Weights of a small transformer language model: normalized queries and keys, 2530 steps.
Each number is 128 + 32 x the weight over its row's rms, rounded and kept within 0 to 255. Layers, rows and columns count from 0. The size above them is the row's rms in percent of the matrix's.

# layer 4 MLP gate, 1024x384, rms 0.104, rows 587-632, columns 336-383
size [111 100  95 109 100  96  94  98  94  92 109  97  92 112 110 111 104  93  98  95  89  86 108  85  97 100  95 108 107 112  93 110  91 103 123 105  84  98 102 105  87  99  96 104  96  90]
[[123 131 117  84 109 130 117 111 126 136  86 131 174 136  87 118  84 169 123 104 123 107  54  93 115 117 166 108 146 103  89 119  86  91 136 144  88 102 141  63 153 121 137 107 150 117 152 188]
 [115 164 153 137  83 165 119 114 119 202 186 154 146 175 109 142  80 115 147 167 138  94 143 146 146  98 113 174  93 100 169 117 125  59 101 183 107 164  75  65 122  95 155 122 140 143 114  92]
 [110 177 153 131 146 155 106 115 122  68 125 158 120 156 112 122 128 170 121 150 119 149 162  91 140 149 182 137 173 134 166 109 117 160 103 148 105 113 130 107 122  85 115 131 130 171 110 131]
 [161  61 128 121  90 136  96 129 141  86  80 138 157 169 126 140 152 170 153 127 145 105 110  81 149 181 139 140  52 154 140 174 109 130 142 152  93 142 136 119 157 169 106  89  72 105 151  95]
 [129  93  82 159 137 142 134 148 120 119  89 168 163 163 111 152  98 121  60 153  99 136 165  75 147 159  92 148 139 187  78  78  81 103 201 178  82 117 184 126  99 109 136 119 106 159 113 121]
 [ 99 153 157 103 103 108 130 153 113 151 111 140 187 154 135 144 115  96  97 144 146 137 150 112 148 159 150 155 159 108 108 187 134 131  71  65 130 102 105 118 184 116 160 141  90 138 192 104]
 [ 93 155  69  99 156 161 104 120 121  86 100 151  94 139 235 154 170 177  91 111 162 166 127 180 133 125  92 146 167 160  53 169 178 143 169 151 168 128 106 120 158 115 153  84 114  97 119 136]
 [ 83 107 109 167  92 165 128 166 141 131 110  84 100 131  87 114  78 108 140 142  61 154 153  90 149 166 109 130  89 154 179 100 125 178 149 105  85  75 148 137 155 128 163 136 147 124 113 144]
 [ 81 137 122 122 135 104 208 122 188 116  78 134 183 121 118 176 107  85 133  91 119 152 140 101  93 141 161 202 112 133  98 154  95  81 121  95 116 149 117 132 105 145 150 112 184  98 156 109]
 [ 82 141 151 179 136 104 170 114 152 131 145 139 127 156  88 156  85 173 146  45 128 178 150 189 144 129 130 141 133 169 108  92 171 140 202 134  87 130 110 100 165  98 121 167  98 125 151  90]
 [154 149 155 127 120 117 112 142 118 111 145 131 175 177  55 176  79 181 140 170 155 140 122  77 121 163 173  86 134 116  86 115 114 108  62 167  96 157  80 158 121 144 112 161 143  91 203 155]
 [ 61 127 184 112 148 112 148 100  98  82 116  96 161 140 109 161 164 117 166 182 155 151 176 128 144  94 159 147 142  82 143 148 142 129  77 116 101 127 172 186 135  86 126 107 125 108 131 201]
 [186 189 104 185  95  91 131 176  81 149 114 163 146  98 145 166 111  60 133 167 147 102  81  58 163 103 139  79 107  96 114 116  91  77  86 176 124 133 150 123 141  85 125 120 121 110 142 107]
 [145  60  63 127  83 111  85  84 136 161 178 138 155 129 156 173  88 156  99 146 158  94 137 112 127  91 134 140  85  93 137 147 151 169 145 129 109 107 208  81 114 128 131 116 126 122  84  56]
 [ 88 140  81  58 148 164 177  78 180 159 132 172 148 101 161 126 135 139 158  97 124 152 110 113 117 110 152 135 137  82 151  90 163 131 161  85 201 141 102  86 156 117 153 147  89 140 150 121]
 [144 195 106 107 164 150 109 144  92 115 206 132 128 104 142 124  98 106 136 147 163 116 120 156 154 120 137 154 162 120  84 105  62  59 152 162 143 191 144 201  52  95  82 134 150 115 109 137]
 [142  71 129 122 104 121 189 131  75 148 104 170 144 198 127 142  95 175 104 100 112  85 118 102  60 107 161 121 133 141 132  88  93 126 120 179 140 170  91 103 149 146 118 114 139  99 167 121]
 [ 75 136 177 120 123 207 141 137 152 115  96 125 130 141 117 107  83 138 156 186 139  92  89 116 104 133 148 151  83 137 158 168 149  90 100 103 151  98  87 173 116 122 143 189 143  98 144  45]
 [105 128 136 125 116 119  92 152 133  87 117 135 145 131 185  71  95 153  85 101 173 136  82  75  83 141 127  98 102  80 114 101 152 178 139 146 143 127 117 125 132 144 101 161 168 118 116 188]
 [193 135 169 206 126  87 126 123  98  92 113 151  96 124  81 136 108 174 197 134 120 180 129 123 138 142  93 167 119 132 106 132 118 128 134 116 157 140 189 124 179 156 161 115 153 223 170 120]
 [157 100 136  81 115 161 175 119  98 138 121 157 130 114 122 177 124 138 143 139 100  60 121 113 131 147 120 132 177 176 130 125  84 112 130  93 100 156 180 100 151  83  87 126 151 125 157  43]
 [187  92 106 126 117 137 202 160 127 118  85  58 106 110 126 100  68 135 100 131 154  84  91  82 103 215  71 107 118 101 131 143 139 143 140 115 155 172 148 115 100 137 144 143 113 114 141 147]
 [138 101  35 110 153 100 154 156  43 142 143 173 121 123 122 149 132 162 170 111 154 207 126 139 113 210  78 104 141 204 171  85 128 109 100 179  93 143 151 133 127 156 136 106 111 118  86 105]
 [103 156 115 191 165 114 144  73 130 139 111 158 110 115 102 144 104  92 115  85 117 107 127 130 153 105 127  70 103 167  84  94 107 130 154 155 135 102 128  72 111 151 132  91 146 139 103 106]
 [160 138 114 142 126 104 138  86 113 123 130 137  76  97 106 161  79 170  93 119 111 169 118  91 143 145 144 140  99 117 150  95 118 180 163 129  99  70  81 101 159  90 128  84 112 118 114 138]
 [165 151 147 104 184 148 109  70 121 126 113 113 127 115  48 115 127 137 121 116  93 168 148 142 123 120 123 147 111 169  93 153 153  67 138 119 164 167 140 166 161 150 145 114 171 100 130 124]
 [ 96 161 147 112 142 116 132 177  73  90 142 148 152 113 135  91 181 111 108 133  92 169 121 124  94 180 144 118 147 140 165 160 135 221 126 206  99 169 129 129 139  77 165 187 160 112 185 174]
 [135 114 100 136 112 159 159  92 135 128 124 127 109 117  85 134 172 147 123  94 105 147  75 131 227 111  70 115 156 123 133 169  58 149 163 135 106 116 142 176 129  88 156 200 160 141 128 173]
 [192  83  87 120 137 119 148 126  66 101 137 111 120  94 142 132 145 178  76  99 143  63 120 141 108 154 197 160 139 164  78 108 114 139 146 213  91 137 134 124 141 121 103  99  63 114 114 135]
 [169 216 159 165 131 158 198  82 124 150 137 131 156 181 159 113 141 156 144 129 103 144  87  89 164  58  87  31 128 116 164 103 166 168  84 202 175 168 154 170 128 125 129 186 118 176  89 119]
 [ 87 116 110  91 162 212  53 104 145 116 123  90 102 150 155 132  73 132 150  83 122 113  71 141 130 144  69 189  89 118 186 144 150 144 128 107 148 124 111 121  94 163  70 119 123 147 161 104]
 [157 146 172 147 125 101  78 110 136 111 117 148 147  88 110 153 104 122 140 104 174 130 119 138 129 122 166 130  75  86  64 103 115 117 128  73 117 142 116 129 106 132 127  87 102 103 151 113]
 [ 71 151 192 117  83 197 128 149 127 128 189 151  94 112 150 119 152 156 180  46 172 142 115  92 153 116  99 128 160 159 136 113 132 205 113 151 144 117 121 140  99 135 134 103 108 116  99 125]
 [167 120 131 193 121 158 101  67 176 127 159  84 105 100 136  79  63 118 179 190 140  72 160 158 121  92 166 137 122  99 162 152 113 114 157  95 120 105 164 137 125 140 123 147 149  92 156  98]
 [ 99 236 119  98 104 180 167  95 120 106  88 115 197  75 146 134 149 155 162 170  70 164 177 132  75 172  93 118 159  86 135 111 167 124 153 142  92 145 107 191  94  98 170 147 149  97  89 102]
 [128  95  98 100  99 149 127 141 137 141  79  67 101 119 113 104 102 151 122 130 168 102 127  96 144 158 152 142 114  95  59 211 128 117 106 159 172 168 104 134 123 113 111 100  47  88 116  65]
 [ 65 147 140 127 116 109 124 137  81 128 185 107 193 119 101  68  74 145 138  76 177 132 181 185 126 104 127 152 140 133 133 115 105 133 130 105 114 131 114 136  55 164 144 171 101 131 175 134]
 [180 138 126  76 188 230 150 106 155 120 110 144 126 145 142 123 196  95 105 135 116 157 116 122 140 131 101  78 137 165 114 112 127 162 138 144  93 117 169 165 171  96 112 162 132 105 104 114]
 [120 133  76 129 148  85 159 168 150 105 150 131 161 109 143 134 114 153 183 136 126 216  90 145 113  95 106  76 183  89 126 131 128 112  77 141  71 106 144 108 155 115 152 104 107 128 106 171]
 [139 138 144 109 157 102 119  57 162  72 159 174 153 109  87 176 160 120  80 122 114 135  65  97  72 127 157 167 192  92 179  92 129 129 138  74 129 136 224  73 172  88 150 179 109 150 112 139]
 [ 98 150 116  94 145  56 111 141 117  88 138 115 127 133  92 152 143 178 144 150  88 124 120  78 134 185 107 105  89  89 126  97  86 136 157 147 189 109 120 189 149  99 151 106 145 169 154 197]
 [146  26 129 104 129 142 140 105  94 143 131 138 109 118 126 123 178 146 122  71 104 126 102 148 102 154 168  77 170 127 177 101 124  56 192 135 170  82 120 120 127 193 137 158 104  99 125 165]
 [160 145 195 144 122 117 139 137  70 141 154 128 141 113 134  98 192 180 143  69 144 103 140 123  98 141 183 151 127 106 116 107 181  83 147 104  89 147 115  57 191  86 120 129 114  57 104  33]
 [124  75 122 141 140 145 117 119 185 114 175 103 193 114  86 148 130 175 133 117  87 142 127 144 102  92 139 119 130 160 164  33  86 143  75 209 157  71 120 152 102  83 174 116  95 144 107 121]
 [101 124 145 146 146 118 205  93 129 156 150  77 217 100 118 113 146 198 183 117 154 151  89 100  80  52 125  94 161 112 145 123  45 158  64  98 102  65  89 124 180 154 101 120 112 165 125 136]
 [232  95 130 113 119  97 106  32 161  95 149 138  92 115  71  99 119 153 119 105 191  95 156 175 102 147 199 125 129 103 142 210  97 105 145 129 140 106 118 160 140 195 157  48 149 145 102 129]]
# layer 4 MLP up, 1024x384, rms 0.103, rows 587-632, columns 336-383
size [111  96  93 110 105  92  99  99  99  94 105  95  94 112 114 105 104  97  97  95  90  90 110  84  96 103  94 102 103 103  92 113  97 100 109 107  85  98 100  99  86  97  96 106  91  94]
[[157 166 117  99 140 161 124  90 124 116 103 122 119 140 130 115 163 112  97 158 174 170 113  88 143 167  90 142 200 130 156 167 160 156 113 167 129 120 121 152  93  76 148 111 163 179  88 132]
 [ 58  85 130 177 125 119 171 117 128 116 126 106 137 141 138 138 117  71 101  85 138 129  70  85 111 113 142 109 143 129 147 139 123 127  70 137 144  96 102  72  98 100 117 177 121 103 138 113]
 [160 200 156 148 101  93  89 199  72 126 101 149 136  85 151 106 133  70 130 183 176  90 115 167 118 120  47 122 118 118 110 170 156  98 119 121 165 122  76 101 165 175 184 134 157 176  83  41]
 [197 167 202 189 169 108 112 161 140 149 124 126 139 150  64  92 127 112  69  44 135  83  80 131 126 115 144 141 130 105  67 122  73 148 170 136 121  87 159 186  93 128 146  98 171 150  76 148]
 [101 103 102 137 170 101 148 112 127 117 170 107 194 123  99 100 106 127  95 130 187 119 151 136 105 116 123 113  96  89  62  60 121 140 127 112  68 118 147 159  92 131 124  84 144 131 109 167]
 [146 124 140 145 119 199 144 118 129 130 165 133  97 184 127 114 142 142 130 148 133 163 146 164 156 137  93 124 110 170 162 108  91 160 147 163 121  81 176 129 148 145 144 130 131 110 106 123]
 [ 72 123  50 125 167  93  96 130 146 154 124 130 109 165 109 119 151 155 121 144 105 141 103  95 112 108 104 131 130 128 160 104 192 177 125 105 145 149 101 127 122  88 154  83 119  98 104  71]
 [ 59 131 113 166 104 162  97 160 101 107 166 151  94 193 125 163 116 134 128 113 106 116  87 135 157 110 108 141 144 101 195 121 155 152 137  81 100 118 120 189 163  94 170 172 115 184 130  98]
 [ 92 141 107 152 165 114 134 112 149 141 154 154 124 128 109 119 119 144 105 106 125 136 174 151 119  99 131 168 112 153 121 111 108 159  96 124 111  79 205 188 132  86  95 130 109 122 127  99]
 [102 131 182  85 118 189 142  89 115 142 161 167 103 141 124 165 230 126 163 195 135  97 113 125 110 131  73 132 118 152 195 127 178  87  44 104 110 131 145 115  72 116 132 150 214 210 182 103]
 [111 102 160 142 129  88 100  98 120 129  68 131 140 112 185  99  82 160  95 106 138 124  98  78  87 149 100 124  52 113 123 102 119 178 186 104 101 116  72 104 169 186  86 132 132  58 128 140]
 [ 81 172 162 135  49 162 152 200 116 131  89 154  57 192 102  93 126 114 126 133  81 162 113 216 135 123 112 132 159  88 165 117 124 156 104 144 133 116 140  80 139 161 132 154  81 120 102 135]
 [171 135 173 163 202  90 147 141 100 109 150 144 123 140 163 138 123 103 114 132 152 142 164 124 194 121 138 135 149 152 143 143 136 113 119 168 146 132 148 116 197 104 132 101 135 101 132 136]
 [107 194 172 107 140 135 146 109 151  90 129 174  80 110  64 143 145 138  96  95  45 123 102 118 191 141 139 144 187 150  99 125  91 141  84  83 107 113  87 133 103 101 128 150 132 178 121 143]
 [ 76 147 107 157 143  78 119 109 176   0 125 102 153  60 144 134 134 113  72 160 130 135 160 118 123 110 123 143 106 191 141 144 131 188  50 125 140 119 121 108 146 162 114 124 141 122 156  96]
 [166 162  97 142 140  97  84  94 125 185 173 127 145  45  91 179 109 149  68 183 100  91 144 119 191 129 121 188 147 111 172 103 131  97 177 145  76 174 143 138  63 100 136 143 108 140  95 106]
 [113 132  53 205 111  76 150 162 100 161 123 142 113 122 119 142 130 135 121 117  89 135  75 101 172 106 122 125 161 124  96 114 109 126 100 127 182  68  78 123 140 100 110 156 183 148 121  94]
 [ 61 167 155  85 106 180 161  98 124 131  83 115  88 160 130  49 112 139 144 178 207 170 147 138  89 142 182 122  98  90 110 117 106  88 135 132 144  97 181 120 130 151 110 129  73 143  74 125]
 [151 157 175 110  90 100 131 130 158 166 147 100 152 149 199  89 126 133 133 112 132  47 165 142 139  56 174 126 120 126 178 143 108 137 138 128 155 128  86 183 166 183 106 113  76 119 145 171]
 [219 132 110 176  89 140 114 115 138  91 135 121 114 128 114 156 108 151 122  75 133  91 146 131 185 130 138 174 122 123 147 125 120 163 132 139 142 105 150 144 125 151 167 107 122 200 140  77]
 [ 42 136 182 134 114 109 147  94 128 122 143  91 111  62 115  96 154  61 155 117 184 143 146 108 147 146 149 143 143  80 157 146 180 144 133 145 157 152 149 185 153 101 129 152 173 149 105 191]
 [141 123 130  86 114 100 131 141 164 112 127 106 139 123 174 190 127 126 185 166  99  96 118  90 119 112 105 147 100 103  96  59 100 132 158 131 176 202 203 120  98 127  94 111 129 128 129 110]
 [118 122 118 132  77  99 182 125  90  95 179 110 107 130 112 128 126 135 114 148 168 175 110  99 161 165 135 119 154 135 101  87 123 132 112 115 150 155 155 141 187 118 124 146  84 105 164 140]
 [190  96 168 158  61 139  85 146 114  74 150  67 167  71 144 117 120 175 131  87 140 128 135 115 125 129 173 125 113 196 142 135 138 124 105 167 102  84  83 144 105 107 136 130 173  98 180 102]
 [ 67 126 164 157 108  68 100 119 127 173 109  94 165 130 130 141 133  99 127 129 106 129 157 136 136 105 101 132 153  62  84 134 145 135  78 108 114 120  87 133 114 148  49 125 169  96  82  79]
 [192 104 107 129 125 105 152 145 104 158 154 118 137 131 142 143 115 152 149 134 128  88  89 179 119 115 108  62 158 106 140 150 163 112 184 115 116 135 136  81  78 137 165 134 173 112 147 165]
 [ 65 125 105 107 103 151 144 126  88 129  99 134 188 138  84 112 174 123 139 138 179 154 124 119 138 167 146 167 135 114 135 189  86  72  66 139 127 122 118 139 174 149  93 180  91 145 157 161]
 [168 124 152 128 129 137  33 163 150  92  83 101 134 128 144  75 108 135 164 115 142 135 114 112  73 110 152 103 101  95  77 132 156 138 174 186 151 119 113 141 163 115 143 176 190 153  88 101]
 [167 161 134 122 128 108 115 191  95 107 117  78 140 185 114 122 109  86 130 115 116  66 161 104 107 164 196 146 104 159 172 157 165 215 151 114  74  46 173 128 165 142 106 134  98 140  87  81]
 [ 75  63 152 110 118  74  93 149 189 120 102 153 127 133 133 169  69 138 111 112 172 148 171 148 101 184 182 147 141 207  71 153  60 118 148 139  90 134  66 100  81 119 185 103 142 122 153  99]
 [136 101 139 158 128 103 165 165 158 161 114  75 173 109 167 122 164 163 108 167 201  88 133 124 140 126 122  98 177 140  92 115 104 109 167 165  88 177 154 103 121  89  78 176 128  82 151 129]
 [134 151 180 150 181 125  98 145 125  94 142 135 151 134  96 154 133  82  56 116 151 125 104 125  80 155 179  57 102 133  87 202 136  46 137 161 152 159 144 142 130 126 180 166 130 141 104 145]
 [183 117  77 132 148  76  93 107 118  88  91 111 130 109 127  83  72 131  97 148 152  86 167 130 118  74 143 177 131 150 188 107  98 110 121 139 150 144 110  68 170 100 141 121 178 109 150 126]
 [141 124 158 153 109 128 128 119 113  94 103 143 164 120  90 138 109 162 140 103 141 108 119  70 132 106 178 121 146 144 135 177 106 146 132 189 173 104  92 141 157 162 127 171 124 116 137 112]
 [101 135 109  87  96 115 121 118  96 152 137 102 125 145 146 117 117  99  94 171  99 197 202 161  71 170 146  90 110 121 142 104 122 109 171 127 150 124 126 138  82 158  91 159  87  92 151  94]
 [107 103 149 118 150 121 161 153  90 144 158 153  91  96 190 146 105 136 146 145 102 193 112 151  74 104 108 132 131 163 141  99 133 158  99  74  32 109 130  78 103 120 149 187 169 135 117 146]
 [138 135 106 123 137 125 139 125 119  89  99  97 173  52 125 181  81 115 125 136  66  88 171 174 154  81 152 131 105  67  97 115 141  90 104 171 103  66  67  82 159 164 115 112 153 194 117  71]
 [140 107  85 117 145 160  82 100  98 118 114 140  88 128 179 166 111 147 155 186 116 124  80 136  96 139 159 154  79 126 248 150  91  86 182 152 129 139 130 117 114  73 122 108 100 157 104 119]
 [132  98 148 148  97 188  93  92 139 151 106 162 157 138 107 118 118  91  86 102 139  69 140 121 121 151 140 123  78 123 127  89 109 132 179 164 140 150 141 131  83 122 160 165 161 182 164  99]
 [ 54 149 143 104 133 116 117 135 124 156 101  95 150  62  98 148 172 131 122 112 189  80 181 163 147 161  84 174 179 159 149 182 132 127 121 155 133 148 140 168 106  76  99 177 132 145 169 179]
 [100 148 112 124 124 138 107 118  56 148 173 130 167 139  94  94 112 140 161 149 108 160  83 131 140 110 159 144 126 119 136 144 149 141 194 166  79 200 109 151 123 119 138  57 155 115 117 126]
 [133 121 102 188  34 105 127 155 119 148 144  75 169 113 194 174 122 120 135 117 123  79 160 128 122 119 108 184 140 175 141 161 109 117 100  78 109  82 117 104 169 159 166 126 207 162 141  83]
 [111 139 188  67 144  75 123 137 138 124 137 138 112 148 173 140 144 119  75 145 159  74  87 149 130 118 141 131 158 177 105 148 122 174 101 123 168 119 124 171 134  81 184  67 204  80 121 131]
 [144 168 144  84 149 173 143 126  97  87 152 137  85 154 101  91 137 119 120 154 121  97 113 171  72 142 163 116 155 134 136  83 150 156 113  80 152 140 174 182 106  61 175 166 140 182  94 135]
 [172 158 149 126 104 196 173 120 207  81 117 175  66 109 132 146 102 145 112 118 111  69 125 159 108 101 139 141 139 132  89 110 141  89  90 128 130  79 161 115 112 117 156 182 144 158 145 126]
 [166 101 122 128 158  59  90  74 122 109 162 113 110 115 165 162 116 136  97 174 169  33 140 153  98  95 198 124 124  92 174 138 151 157 157 123  78 121 173 149  86 195 157 140 117 192 146 151]]
# layer 4 MLP down (transposed), 1024x384, rms 0.0994, rows 587-632, columns 336-383
size [100 101  99 104 104  96  98 101  99  95 103  94  99 103 105 103 103 100 100 101  95  95 100  93 101  97  97 101 100 106  98 104  98 104 101 111  95 101 104 101  95 103  97 102 100 100]
[[ 89 138 142 157 152 135 154 145 159 151 108  85 163 104  89  77 167 108 140 109 140 153 145 120 100 115 102  87 113 206 134 144 126 129 112 106 129 110 131 111 163  70 116 167 166  71 121  93]
 [134  95  82 115 138 109 117  75 122  86 125 119 195 108 129 103 163 130 133 129 116 128  94 146  78 101 119 140 157 120 134 123 101 128 105 157 103 137 105 127 122  84 139 193  82 161 104 131]
 [137 124 144 100 135 110  94 126 129 148 145 148 124 153 158  44 109 149 165  99 156 163 126 118 159  41 134 177 122 158 146 151 146  85 119 119 184 121 113  70 137 126 153 109  70 113 125 128]
 [122  77 107 171  94 186 160 115 220 168  77 118  99  92 203  68 143 101  85  86 104 107  95 120  96 139  46 130 171 102 159 137 132 135 201 116 175 134 141 127 108 153 107 180 112 141 131 161]
 [128 138  78 169 148 121 103 158 125 156  95 179 133  85 149 178 113 210 131 176 146 180 116  85 161 179 151 114 104 110  84 108  95 153 173  60 156  98 152 126 125  75 179  84 106 120  77 145]
 [148 136 138 148 136 124 110 108  88 163 140  68 138 146 154 237 124 219 114 137  93  88 156  99  81 164 120  59 100  84 161 155 117 118 117 108 173 160 125 130 100 143 117 113 144 112  99  87]
 [103 131 112 108  75 121 127 146 139 114 178  72  86  81 126 117 113 110 115 140 133 103 142 180 117 179  84 143 104 149  89  70  98 132  80 173 167 121 134  98 121 107 114 120 136 107 137 100]
 [ 81 176 186 115 142 152 100 110 135 117 141  75 124 122 118 179  72 106 110 130  82 156 104 112 172 140 192 131 128 114 126 151 111 117 120 100 132 162 156 144  86 155 186 140 137 141  89  63]
 [130 111 136 119 143 108 132  63 148 196 129  79 151 172  76 125 120 140 109 215 106 147 143 141 106 147  98 137 149 127 134 149 176 125 164  87 163 109 124 105 128  96 128 172  79 164  91  91]
 [134 160 144 133 112 128 146 133 137  93 126 190 129 136 158  83 119 124 128 138  97  87 193  55 127 114 116 158  93 170 105 138 174 177 139  92  72 108 117 127 135 157 111 150 119 153 176 110]
 [105 137 118 133  75  95 115 127  95 114 114  90 171 154 110 124 141 134 130 153  77  75 103  91 113 126 134  96  89 107 138 139 150 121 157  91 169 114 141 100  79 172  91 157 141 116  75 163]
 [119 142 109  46 111  79 108 158 175 135 135 109 115  98 123 112 140 144 118 112 144 134  56 133 156 164 135  93  81 132 162  70  76 121 178 125 110  95  83 169  74 170 178 152 133 164  96 146]
 [118 141  90 167 101 120 163 155 127 121 106 122 143 116 119 172  97 144  96  78 143 147 107 150 146 118 148 104 110 116  89 110 135 102 120 149 105 103 163 140 131 134  82 105 111 107 175 169]
 [130 133  98 162  56 182 146  91  79 136 159 188 180 144 181 144  90 162  52  80 139 130 147 177 106 167 198  96  81  87 168 117 198 156 114  88 136 163 112 114 134 128 196 164 105 169 149 115]
 [117 109 126  84 134 160 122 153 112  89 169 152 128 142 119 105  87 206 105 161 131 119 100 156  66 131 167 125 128 122 112 126 156 147  73 132 127 159  82 133 155 179  87 128 185 110 109 109]
 [137 103 148 141 132  74 110 122 144 146 160 125 142 164 146 133 146  75 143 154 138  97 168  59  86  95 142 122  83 121 145 104 168 144 140 136  99 132 124 125 131 158  82 163 148 138  25 121]
 [166 170 107 155 104 101 203 152 119 130 184 163  87 169 169 140  90 126 125 106 118 143  78  82 131 116 205 146 141 125 127 129 148 102  50  93 125 109  80  95 129  86  44 140 119 144  90 121]
 [150 169 193 153 143  96 101 131 106 147  80  63 129 127 124 122 191 138 151 184 101 106 123  71 133 159  99 115 108 154 127 134 102 100 129 136 109 109  59 143 120 129  85 115  93 150 107 125]
 [152 108  82  55 133  98 100 175 118 189 182 139 116 117 179 172 174  97  97 121 163 150 101 118 110  89 171 100 148 117 134 132 116 137  98 121 193 155 149  99 153 163 100 129 162  59 131 122]
 [195 118 129 134  65 153  95 102 129  95 106 125 146  66 129  78 113  43 129 121 106 154 115 149  96 102 158 139 111  99 153 140 114 179 120 143 106 194 174  65  94  91 156 164 112 229 134 154]
 [128 148 128 109 113  75  97 123 142  95 111 100 167 143  68 122 154 151 111 195  90 139 108 139 162 173 102 153 160 129 105 138  89 185 140 178 144 106 122 150  78 152 136 158 149 177 113 184]
 [140 103 103 150 143 114 152 120 164 161 123 215 123 163 129  56 128 148 123 138 123 165  95 134 138  93 162  39 134  93 152 141 128 121 138  75 118 108 143 145 144  87 118 112 124 181 135 212]
 [146 133 147 117 121 131 133 152 123 146 144 124 115 126 143 105 135 200 117 120 153 230 174  96 163 138 102 148 114 150 144 120 120 112 149 121   9 111 183 127 130 140 160 111 121 134 118  94]
 [136 139 124  99 119  94 106 118 135 113 110 108 141 105 153 122 119 111 104 120 150 169  79  85  96 124 100 150 125  86 134 159 156  98 131  43 102 138  81 102 183 121 118  93 155  66 153 127]
 [120 191 217 105 158 104 119 169 100 161 111 118 189 125 106 136  68  41 175 159 108 146 137 140 147  75 102 156 137 134 195 143 148 104 167 145 192  85 152 153 152 143 158 110 107  93 112  85]
 [202 181 135 122 173  58 120 123 147 125 121  68 139  95 171 115 169 193 165  96 162 186 134 124 132 132 151 148 147 125  83 164 103 120 167 101 194 156 169 149 125 186 110 138 154 105  86 111]
 [130 148 127 135 205 133 133 115 103 184 176 126 152 104 113 110 150 108 181 108 141 130 142 114 121 165  80 130 145 164 174 123 146  77 127 119 157  57 151 163 155  95 185 113 117  92  85 138]
 [136 105  92  97 156 212 103 148  92 154 137 114 129 103 123 146 177 122 159 124  87  93 127  69 131 130 157 176 164 133  69 108 132 145  90 117 111 164 167 114 169 114 167 125 145  92 182  72]
 [ 99 141 138 147 167  52 100 172 159 108 144 129 113 189 115 103  92  60  91 163 125 158 117 119 110 135 142 164 119 186 134  51 117 156  82 156 144  46 173 160 114 132  75 108  89 115 156 164]
 [129 112 145 143 153 162  98 110 165 114 123  97 149 199 104 109 179  90 167 127 136  95 112 131 177 102 167 126 111 154  75 113  73 125  95 143 118 108  79 184 107  77 118 124  66 169 116 124]
 [ 58 157 142 121 170 151 163 142  73 118 172 109  59  94 129 167 136 180  84  84 150 117 121 175 131 100 180 129 152 118 139  87 149 107 138  91 125 143 131  94 126 144 133 132 153 119 140 139]
 [ 82 115 105 154 114 158 107 105 111 134  87 159 103 148 113  89 121 126  83 168 126 157  85 121 161  74 153 176  82 144  64 152  53 157 132  84 178 138 109 140 158  97  38 147 127 110 118 143]
 [111 144 139  95  86 164 129 129 149 102 126 170 122 201 190 170 126 123 125 156 112 119 147 136 126  67 126 115 109 166 157 116  91 148  65  55 140 113 123 128 115 150 160 116 103 100  93 179]
 [150 178 114 143 105 211 117 153 185 147 164 110 137 120 110  90 174 203 116 118 133 145 143 109 141 122 112 174 109 201  87 128 113 156 112 140 139 112 104 119 166 152 148 165 133 124 180 191]
 [108 101 117 173  88 113 174  85 115 104 142 159  99 109 155  97 141 147 199 139 129 150 143 155 129 184 129  96 113 114  88 182 100 115 150 109 193  75 122 102 116 142 110  93 167  76  82 119]
 [121 103 180 167 101 157 122  99 121 168 141 159 151 139 104  92  81 122 146  88  68 109 135 180 117 152 134 165 138 179  82 104  77 139  88 138  80 122 196 121 121  79 131 163 164  89 159 140]
 [ 84  91 131 169 141 159  48  94 186 170 157 133 117 183 170 109 113 148 139 152  85 105 141  63 143 107 132 135 165 160 116 102 137 196 105  76 147 107 136 124 201 119 187 133  94 106 158 143]
 [ 79 160 138 139 128 166 179  83 115  83 132 102 151  96  88  90 109 123 201 173 125 171 111 116 123 119 158  72  99 104 144 107 116 120 138  63  90 115 166 168 107 120  51 143 153  97 124 140]
 [121 124 124 112  85 153 132  49  71 138 155 130 137 144 138  94 161 209 175  71 128 133 195 171 100 116 133 133 137 102  96 151  81 132 121 154 155 151 148 165 155 175 150 123 130 146 152 163]
 [170 141 130  57 120 113 113 130 137  92 178 123  98 155 118  89  88 159 165 137 108 141 123 166  88 175 129 169  96 102  92  96 139 157 115 128 194 135  96 161 105 147 166  81  87 168 140 135]
 [162  91 157 166 116 122 128 108 124 155 162 134 138 129 133 168 247 161 115  97 204  99  88 138 101 184  97 133 130 126 178 156 152 149 135 130 100  99  90 173 113 135 141 103 109 120 151 116]
 [120 150 106 142 135 118 125 153 152 134 146 127  89 120  98 144 122 144 153 149 106  99 110 161 151  25 121 119 102 102 120 178 116 133  98 103  83 136 133 127 125 121 135 118 164 117 147 117]
 [141 179 134 117  93 129  86 161 106  94 146  88 185 128 137 154  86  83 118 122 156 174 140 160 146 106 155 170 130 186 120 137 107 176 187 141 123 151 120 107 142  43  81 159 134  34 131 218]
 [ 86 123 153 134 118 117 104  77 187 111 121 147 151 116 176 173 112 244 144 120 103 132 109 104 198 128 134 167 154 151 147 115 114 138 147 108 118 101 146 164 135  99 135 215 109 108 170 122]
 [106 115 123 138 148 114 162 118 156 111  97 180 123 160 104 143 184 162  96 108 119 117 157 103 117 128 130 119 132 138 180  74 148  99 145 117 122 123  72 110 166  99 122  86 173  84 107 154]
 [124 173 126  74  98 112 133 138 155  71 101 187 163 175 200 120 113 141 113 168  92 149  78 152 113  87 172 126 137 140 172  92 133 148 139  75 101 120 171 142 103 128 187 119 140  98  81 176]]